{"n_layer": 13, "d_model": 256, "n_head": 2, "n_kv_head": 1, "head_dim": 128, "d_mlp": 1024, "vocab_size": 2048, "activation": "gelu", "norm": "layernorm", "norm_place": "pre", "norm_eps": 1e-05, "positions": "rope", "rope_base": 6430.0, "rope_fraction": 1.0, "qk_norm": false, "attn_scale": 0.0884, "bias": "none", "tie_embeddings": true, "parallel_block": true, "init": "trunc", "init_std_qkv": 0.0436, "init_std_o": 0.0, "init_std_up": 0.0436, "init_std_down": 0.0, "optimizer": "adam_variant", "lr": 0.00156, "beta1": 0.9, "weight_decay": 0.048, "lr_head": 0.00807, "grad_clip": 2.0, "warmup_steps": 411, "schedule": "wsd", "decay_fraction": 0.705, "decay_shape": "sqrt", "final_lr_fraction": 0.0, "batch_tokens": 65536, "seq_len": 1024, "doc_mask": false, "train_tokens": 614500000, "steps": 9377, "dataset": "wikipedia_en"}
Each number is 128 + 24 x the weight over its row's rms, rounded and kept within 0 to 255. Layers, rows and columns count from 0. Numbers have three digits each. The size before them is the row's rms in percent of the matrix's.

# up: layer 10 MLP up, 1024x256, rms 0.0808, rows 230-276, columns 192-255
# down: layer 10 MLP down (transposed), 1024x256, rms 0.0795, rows 230-275, columns 192-255
up230 099:092177155128097137063122129130173135112176116129075138100126113156155115125138121118159103124140134147108133133075136175098119174138057132113115111165103157119145139144153123127126114123138144
down230 099:121139138126144150127077089096125119170136099097179131132122147119132149122133146114122162143142121098099106118180125119137095095144119127133120104199147134160114150168130130136138095152127108
up231 111:098117130132145120144134127123104142148093131115149121127108103124158164119106112114147149133127161134094120129068101131188093126133141142138143126090156137159106127143127091110097098140146130
down231 107:114138136148137137130143145121130096141150114153093118117112135143077079129118129118155129146120160167082116156145169144144135138133102172178130100111183146133107097091089167103144129129130148
up232 099:155145127135118123101100111170135119108123152115127125127142120129112106134108110159131146123146124136132226177108115150140099124137123119084145093127147116097100140143113112119117128129124128
down232 103:150132094152106127136104130168131184133132105152125122115182154113108176118119113117119098151147149134133131143087136106115105115164125143135140118096108155121170140160144174147114128108143126
up233 102:118115148121106157135123165127125114192102129169141121155146149113143139118125139116178136096114111117124103140130188127118098175117102170174111135142110119116116128143133139156144145144156122
down233 102:113130170121120157111104088110124133117146105139142066123130135120118130139116178131118142168095149160177136068095116150167132171109150116147204128112123120176087118136104131104161157120108133
up234 106:151124126150146145111146097115148154102110170113129117148146112110129153081164096103124148107091126173141151165102152095122117110102095179133099134119108124133094167132153105114112141150174150
down234 107:118147159125142138121119126076124154141138152142094126154125107170103137102122095185127098119150167119120177103145097117162095161116149089152129113121143122149182127113148144131069158115154115
up235 112:128147135162117149094126082135134120128101134084105126137102092114112136076128127127127146162169145157142172124119114139134104107109084167171089116057178134154123126143168192133139115112159159
down235 114:145137159118083125150146091189170140121148085137154126153137100142088117120144111167135126133116145112148130126145107109142086111113155162128124081059109127125095142094131141165159144083111128
up236 099:105193130082161156106120121116140136101131130125116140158118101127148135124177157108176096148113162141120132126143108097114117117131099105122113089138111108148139142105136132184065156139120158
down236 100:155158127145151175132127146126123102140105108125101117126107149127132135130110115151122104140159159156112145137167166165116087176135108134130157116110118124113092106122123139132150120115164139
up237 099:113145103132172121136129139156153139104110129139081125125193137106157096095139098136129122089128119151168137094120133075160177126148115097146133115116096131193124126133167174183108092136124146
down237 091:120147136136099112113148149087107130062076112137141133133112137151126124146117112143129113166121119152132149173075108067144142154154162122115121082148139076104173122136085111144150117140130139
up238 100:101125113143113173129095134149165125114150152138120122146122140118128157147096127092111123128129127110096145143129101094094090163152121120108154113156135128113108159138126137105111139145116146
down238 103:133126142114099101141161105130128129103168148110111131132122121120124144123152144124141111137162103110130133110111114157118150124091159133151122113096124156125128082131134157127136139099144127
up239 107:101134138162152122141151150142150105126151072098087125146109076110137094101166131138118146140127153124049093080122154117123083116102135149100109151091118118093125099152122157162154114121138151
down239 105:093147113107116135127085148141118149074111130109139163131140140141118121090139141121082105163122133164145108151112142112101092110144135170164142119154093173111137118118086072104147164144099165
up240 099:128104159111125133091189128145124142179125108164071103118108098108160087102175119143144143150122095134165153145090159118120117139099128146094115117138136169154106117160133162128121115147107061
down240 100:104097127093122126137125135148175105150145161120107079139135122176091117094120119159126091078141153105109191099140089123106144135169124143137096125076114133176136120117135083152138154097123126
up241 094:121105149146124147144108144089077120126158128112117128148140089161137144091139115100143117112152116151142075140109158140108135113138166147141160119147147089145141165159144152106128122137118177
down241 096:125143138102128153113113107097149143090118140148137123130160112073134089160135183116123118168112094101120122157123155130109153122090096095135106122115103160110126101116125138146142134152117102
up242 101:094088126130133148152150156095123120130078130133127128147157090146129138121159128076117102123140106185152082105118081115155177144109122115188110157176148120122140144164100110149151134152117107
down242 100:138148141114122129123100136083121104128104111098143126118141152110143110177164153087113114133164142109130122154147155152135153121111148078111138080106117101124150100071191115124173140126133119
up243 099:067124114141183123099129122174118161125130162099127097139115130125156107110166150141106139136193165152087130121095123095121100139091109119103147107120129105125149088124127105157125078162184142
down243 102:153134117114157134103170156103104160129116113158134112164106121077132120137141095129090159123118141118122160145090136120102105114140130142078138114157102171126090120123149165120171142151160137
up244 105:130159145116184124144095175174106100156095093139076144134081063116187146099140074146118113059105100173152141108130165107115138150109131117103109134119131145125125162132138162110123097148131146
down244 105:112102071139126144072118126168128156100087139172128102106147139121131110129110170154128143154121166095092112132120094142141123130146145147148161145131110141153122139103111100125109136154073133
up245 100:085093097159129142138120154145106133120139083132142168156131122098136126125130120087161140145176109139100142092122123151152111136090119117142114120156111134121103179125120118140148102094131130
down245 098:160125107146133156117112154111124082124115149162116117096148110121140103151128124095132117119114105094134137143134122094125175162162140116126132106122099150141130147125115113136116123092089105
up246 097:138110096144141098155126124175160116124098157074129135130118116126117137113170078091144058140135131115171097138161151123161141180156121125104130113152109112134122148149137171185132102130115134
down246 098:157143124152116133159075179126112137143110146111158116118117109089118116125131186150149132159132176141100114140132086113155123116103085123143126118137127123164114103097084136080094103161155150
up247 103:116081081125113147136151123146141131143108137114105127165131170125161127110158064170191137141151158130105113146124110124139149123121142135151109158140147139117153148139109134167124085156151118
down247 104:131160154133114098129153122116125097174112140127135120094090069112107132158173161162124113140150148141128161116105159121136122144150108113146119143132189128105097123128128129112136153133093101
up248 099:122103073137177129105115086108147148137103195102162132142112116110088134116133071115152102146145140097133117176122071119115130093122109168112107099128158120116134158146114160147145130157151125
down248 109:102150129131094150116119135119161168161076074122129122108124185151086152085159120093113139138117144137106132119158156124156130118151109116058152137134131127154152145137150111089122127128128113
up249 088:164117111118106152146108091128134119115105164163123107100095147128086140149149151152121102107152178131145087179118164112149113136106124145142153137141121094090133088104171101119132146124165143
down249 090:106094115134136139166141120151153091153148161108113125110123136153110101156119112111106125112134126151149136122099136177098118133086157095115155103104119150125130085153137138142126157136147112
up250 098:120140135142113136134139135120121170135139119152162102133152100111157135127148144102102151147190119149150139084117145137136154135122096150138111112134146105090131170134137138172166133153157106
down250 091:137172148110136122120171129112154095105158167154078145097131116095127121148108142135176089144120068138125157175114143130129149121124121101152141147145143098114087127142124134093134137101114063
up251 108:111115138128092164163128154143156142142111103152101138146130139144119148111154104173154121089147124121112082099130163130144079159138147148132150119120149134093093136142158107134151086172093179
down251 101:150189138143162148123164153125105143117133132135189105146153097123119169111134112110115102107080118103141111120154136127121149110142078125090130146121110136164124133112156181103119117159158088
up252 107:110149129172131125111177152108126133135124124128097128145133114159138132113135113136156131153168157135132112097163147153107071113127147141125102159134114108108122121145135137118144117144086180
down252 106:147070094123106111143162124135142145118113125123131121162169107127109138137153127047183142181093134078098114166164189150143086133130149175086118113130170155143140152124096128111145112110114123
up253 101:099127101143133148114128081118101109139130143110087135100137130133110166130121137141138049132096128151114096113149160150151109104115155104119136147108161148105115143178163113128170106114103126
down253 107:100137162114124161139152127141131144144099205106139130154156141109155100114113147122110173159113090112111150161072144126100121149121083129152182150173116146115154113135154111111093125131141153
up254 103:102124121144099142130127146145116135165119110116140097127113095117153069112117107173162129127124128149138160160096111088130149135130103113084121150143108088119117165126113150152168118152153127
down254 100:113072106140170109157125120154172156106137121137126136123123159132103143095148154151110142158074119150129157118127168108139101155134122130161123095148100162123113097108085128142124115139159148
up255 103:159143154125084140150150152145157113075106098157120116116164132080135145107125129099156098157128142120124143154122142127181155121162110159134135091140131118118089132127108141114066128159089103
down255 097:140082126099115117132103140126110121125149143121143165128098099131099117114140159135157154141122117108136155168121148149123121117112154076101155132114147102091157145119094110127128138143122159
up256 094:106111148125092175099153119156090118111129119133119133131112165106130144149124103085134134121151122116128138156135141128117163126138134126162078105072112177099134185134114135131138132119096135
down256 091:130125115129130179138123181126128138103111175098126168113123112117119129134124138112162161135120156139130134139119111134158095153116125137176127162181107123111111088082144132118110109104081138
up257 103:061099135157124120143101105098149122160083173133094140155125134130115091135155077118156150134131123156124126163139082122134125160148096164166153131137132133093097121125127174113132139139116109
down257 084:141106151114145157142128141098142130156112152130136103120110162120093121127127152066121111125115121105105105125118126140122111111137139158138117119126119097154133118129132137141140157126127093
up258 086:144143096102134183143129116131084094091148175132106130119148120103133118127141130107143142125112118121130180126118132126128136139147149081156136165144153151092141118149144159181129079109151085
down258 079:150132138108165118160101104122131127107104163115091169087155098130158112156127112093100139124115125131168140104106131131111125145157131087114134162143138112132148113100079112155144070099152152
up259 098:141147121097107147132137113085185152163161151100128112136095049098116130131124105116160109157159132119161156109119077155145102104112119111143164118155134127099127151148176095126101149153113140
down259 094:157127143123133116142117149173111168090083146085106130166161100100142094149176110155127107120084121151118151142114149144121138102159150124149137142152124115108138113111126113138147093144095162
up260 099:154159155160135127114174150134143128181139124105157107131114113158107135119155163143122124139161114136159088082169135150104139140099133155106150155154107118162126128118157158136154127146148128
down260 094:152134132113114104161143128135127117103173133127096145135142098122144156117116157108149120132136166113118161121107102089122144158110117131161113124127161123092117114109111103095117107139110132
up261 107:133095156127163104105129132155116132124123098146116114138087155126121114120167106123096150140123127180065156121144106133079097122117111109124089089130107133119125121130168139161136136129157120
down261 108:097152089113112132151131163128121118115158130137175132127113103129138129130133133130176103091130137148132130143129154152107134095127134102129124178087133136132170174169141100126168137145102136
up262 097:152139113115090095119128122124118113132145094171158084120067114107142157124142168103136112157114102154130163105106111079082129160098129186111111102108114136179135159156160150117114093142091129
down262 092:123125101152113088148116105117154127150147149122104140155181102131129127129111097152159149138120125089134127112160154134132126153167115132150127138129139140103176076062157162074110150127162161
up263 103:159124111143163097096108165127125159133152089154125139113140122123129142163157113096145115161112132145158100128125130125073135123100127083141138167104101112099093143130151129116109116103120136
down263 098:153102135139120136163116131130142074134126148135163161153149106145153155166142114110102141119111148150139128145148166115135132139142140150139075120121082105106127122139130116131131119162158131
up264 103:087144132129108127105129106127150080101082101172148123135076124141168093089113134128144108163156151080147114177089112134116112124133088134143123137122137085152111110135125122168103119122131121
down264 102:116107139114127131092156146122130142129215129129145105142116109126091145141147130151148150090120103096111107120092130124133118120138157156116119104139154127115108122098161122109119087109144106
up265 086:133121099141129106124126112079160133096188124134110141165143139092125108152137060162115081115140146179139077108104120158134142170137103102133088156123155152152172131115129096107114091127167183
down265 098:142136121158118156133104145127168112120081124164132103107138117163137163108185178117134136128142123148125160139130092118083093134105111137104138112131101082132113152136132130143108107142098143
up266 106:113137094094125128150141115114139103121178156124087112190143125171148138140151154155152151110127127149138100118152167120124091112120165134158147126115084128140140091157134130116143147171141138
down266 105:100156110133150144172128138146147124157127163103145133101115126154144112113122110128156153128101157105158145093147107146140147158132137111105156080136130101115158170139086131149132132112124120
up267 101:126137142129146122112118117085081160121153120123118181142049161169157150114110124156131109140161151139113143098114142099129122142118074123146080121109149124145138124129143095155104090103140135
down267 099:159134147112117099127149147162169156116124086089121108074119142113106127128178160101113119131115127121180118128141158127111116076143145132131103120101110132133123139117158179173145155115107153
up268 106:157092060114132100109120151122118116141134118131124107131136150101175144131153115126110132144090125135114145130121142138150104141157142110116144098068144108091125107117117076120160100157118152
down268 106:128147144123120157137136127148163136139159118142124146097115117162126112137132131101139120167131109163085177156165156195137142176115124128124123169143128150128106090112147180118158130124158100
up269 097:123070140161103156093156115143102122128171127149122130156143148122131140114150102097128130147121164130126109124131139104160106156132093129147118115157157126118082177100132123162141104100078111
down269 094:150116130189123109189097142121152121097105112117151126110094106097172105097147101155159127084141095163137132131134131153105135111129161141132121180082117150133131142163116131126118121122161181
up270 103:136112138121152141087159113164115139093136138113122112151133117091102145136145098093139079140153132125162133141079117085119127147146137135103131126139115132120126104171181131127123123131122146
down270 108:148128087138112120105160107124148103138104125137086150153137125130168098148121176151149128127133134173108128127094131171126128104099141147138132109129126121135161121135129128149114139176138111
up271 090:114148130142101146158121154105134119113150113068092116133115127134174151109129143153148117107130153145140146114121165134097157137115075110117128169132158129125102141139135121126110154123131188
down271 089:157128104119164133092127135128125144120124112139151104111159117143076084160110100101140135139150134095102116156148102117166104126132132115098132098136082144141090080125163138128118102117115103
up272 101:134133124097139125149114145146128089127108141106106138112135097139137149109134119151114108155156161105110144167129105128119121141141140128149148070147090104087141172117135104112112089141091123
down272 100:082084158120168137139127131108156124123114114114114097166116117191129141119124115084146133148108116171137127095127107117155097095137135121120138132086140130138089106092130152140157136122167108
up273 110:101129105127144132125162120116148130124178108131137152151159151124116127084082094136148133146158169116124113137124116116141131130148108182090136127163091116110124139064148167109100107102111152
down273 111:132130134142097157113122142145082115131118153132122163120122107136141123099128158098156139106127121095188105117091119186108098173108135173175093122115152154141133101117132147127173145139091088
up274 095:144145124157098158107120145147130099132142143138132083131096125128135129153147126183109135167153097109147146101121114125139111095074120181154134088132111148149107141122134089160122114144114120
down274 104:128145117132165106135141111153165097145114102137118178139163127132072136104090102116130149107103116124113113150134152132114149141150122096127129134094154126111142124136120144136132136109098092
up275 096:114129093094095122123155148157174104145081153169113137123142142152134113123150131120118101164128148137131095127099101158135116146130111125135136128120094121135091129109144144173140150107113084
down275 092:080115140169158133113193104107093127090134133139146121138117093141103109121097098158149126124153109142131162143120124090158161136124149113121100139115143152103097175131115134113159108122114102
up276 100:111149156124084116122122137135090152112145136169124097116116122119138164096168152144124152162119109157141185133128134113117159158135094163130187128134109137138126123100129134095105106162143162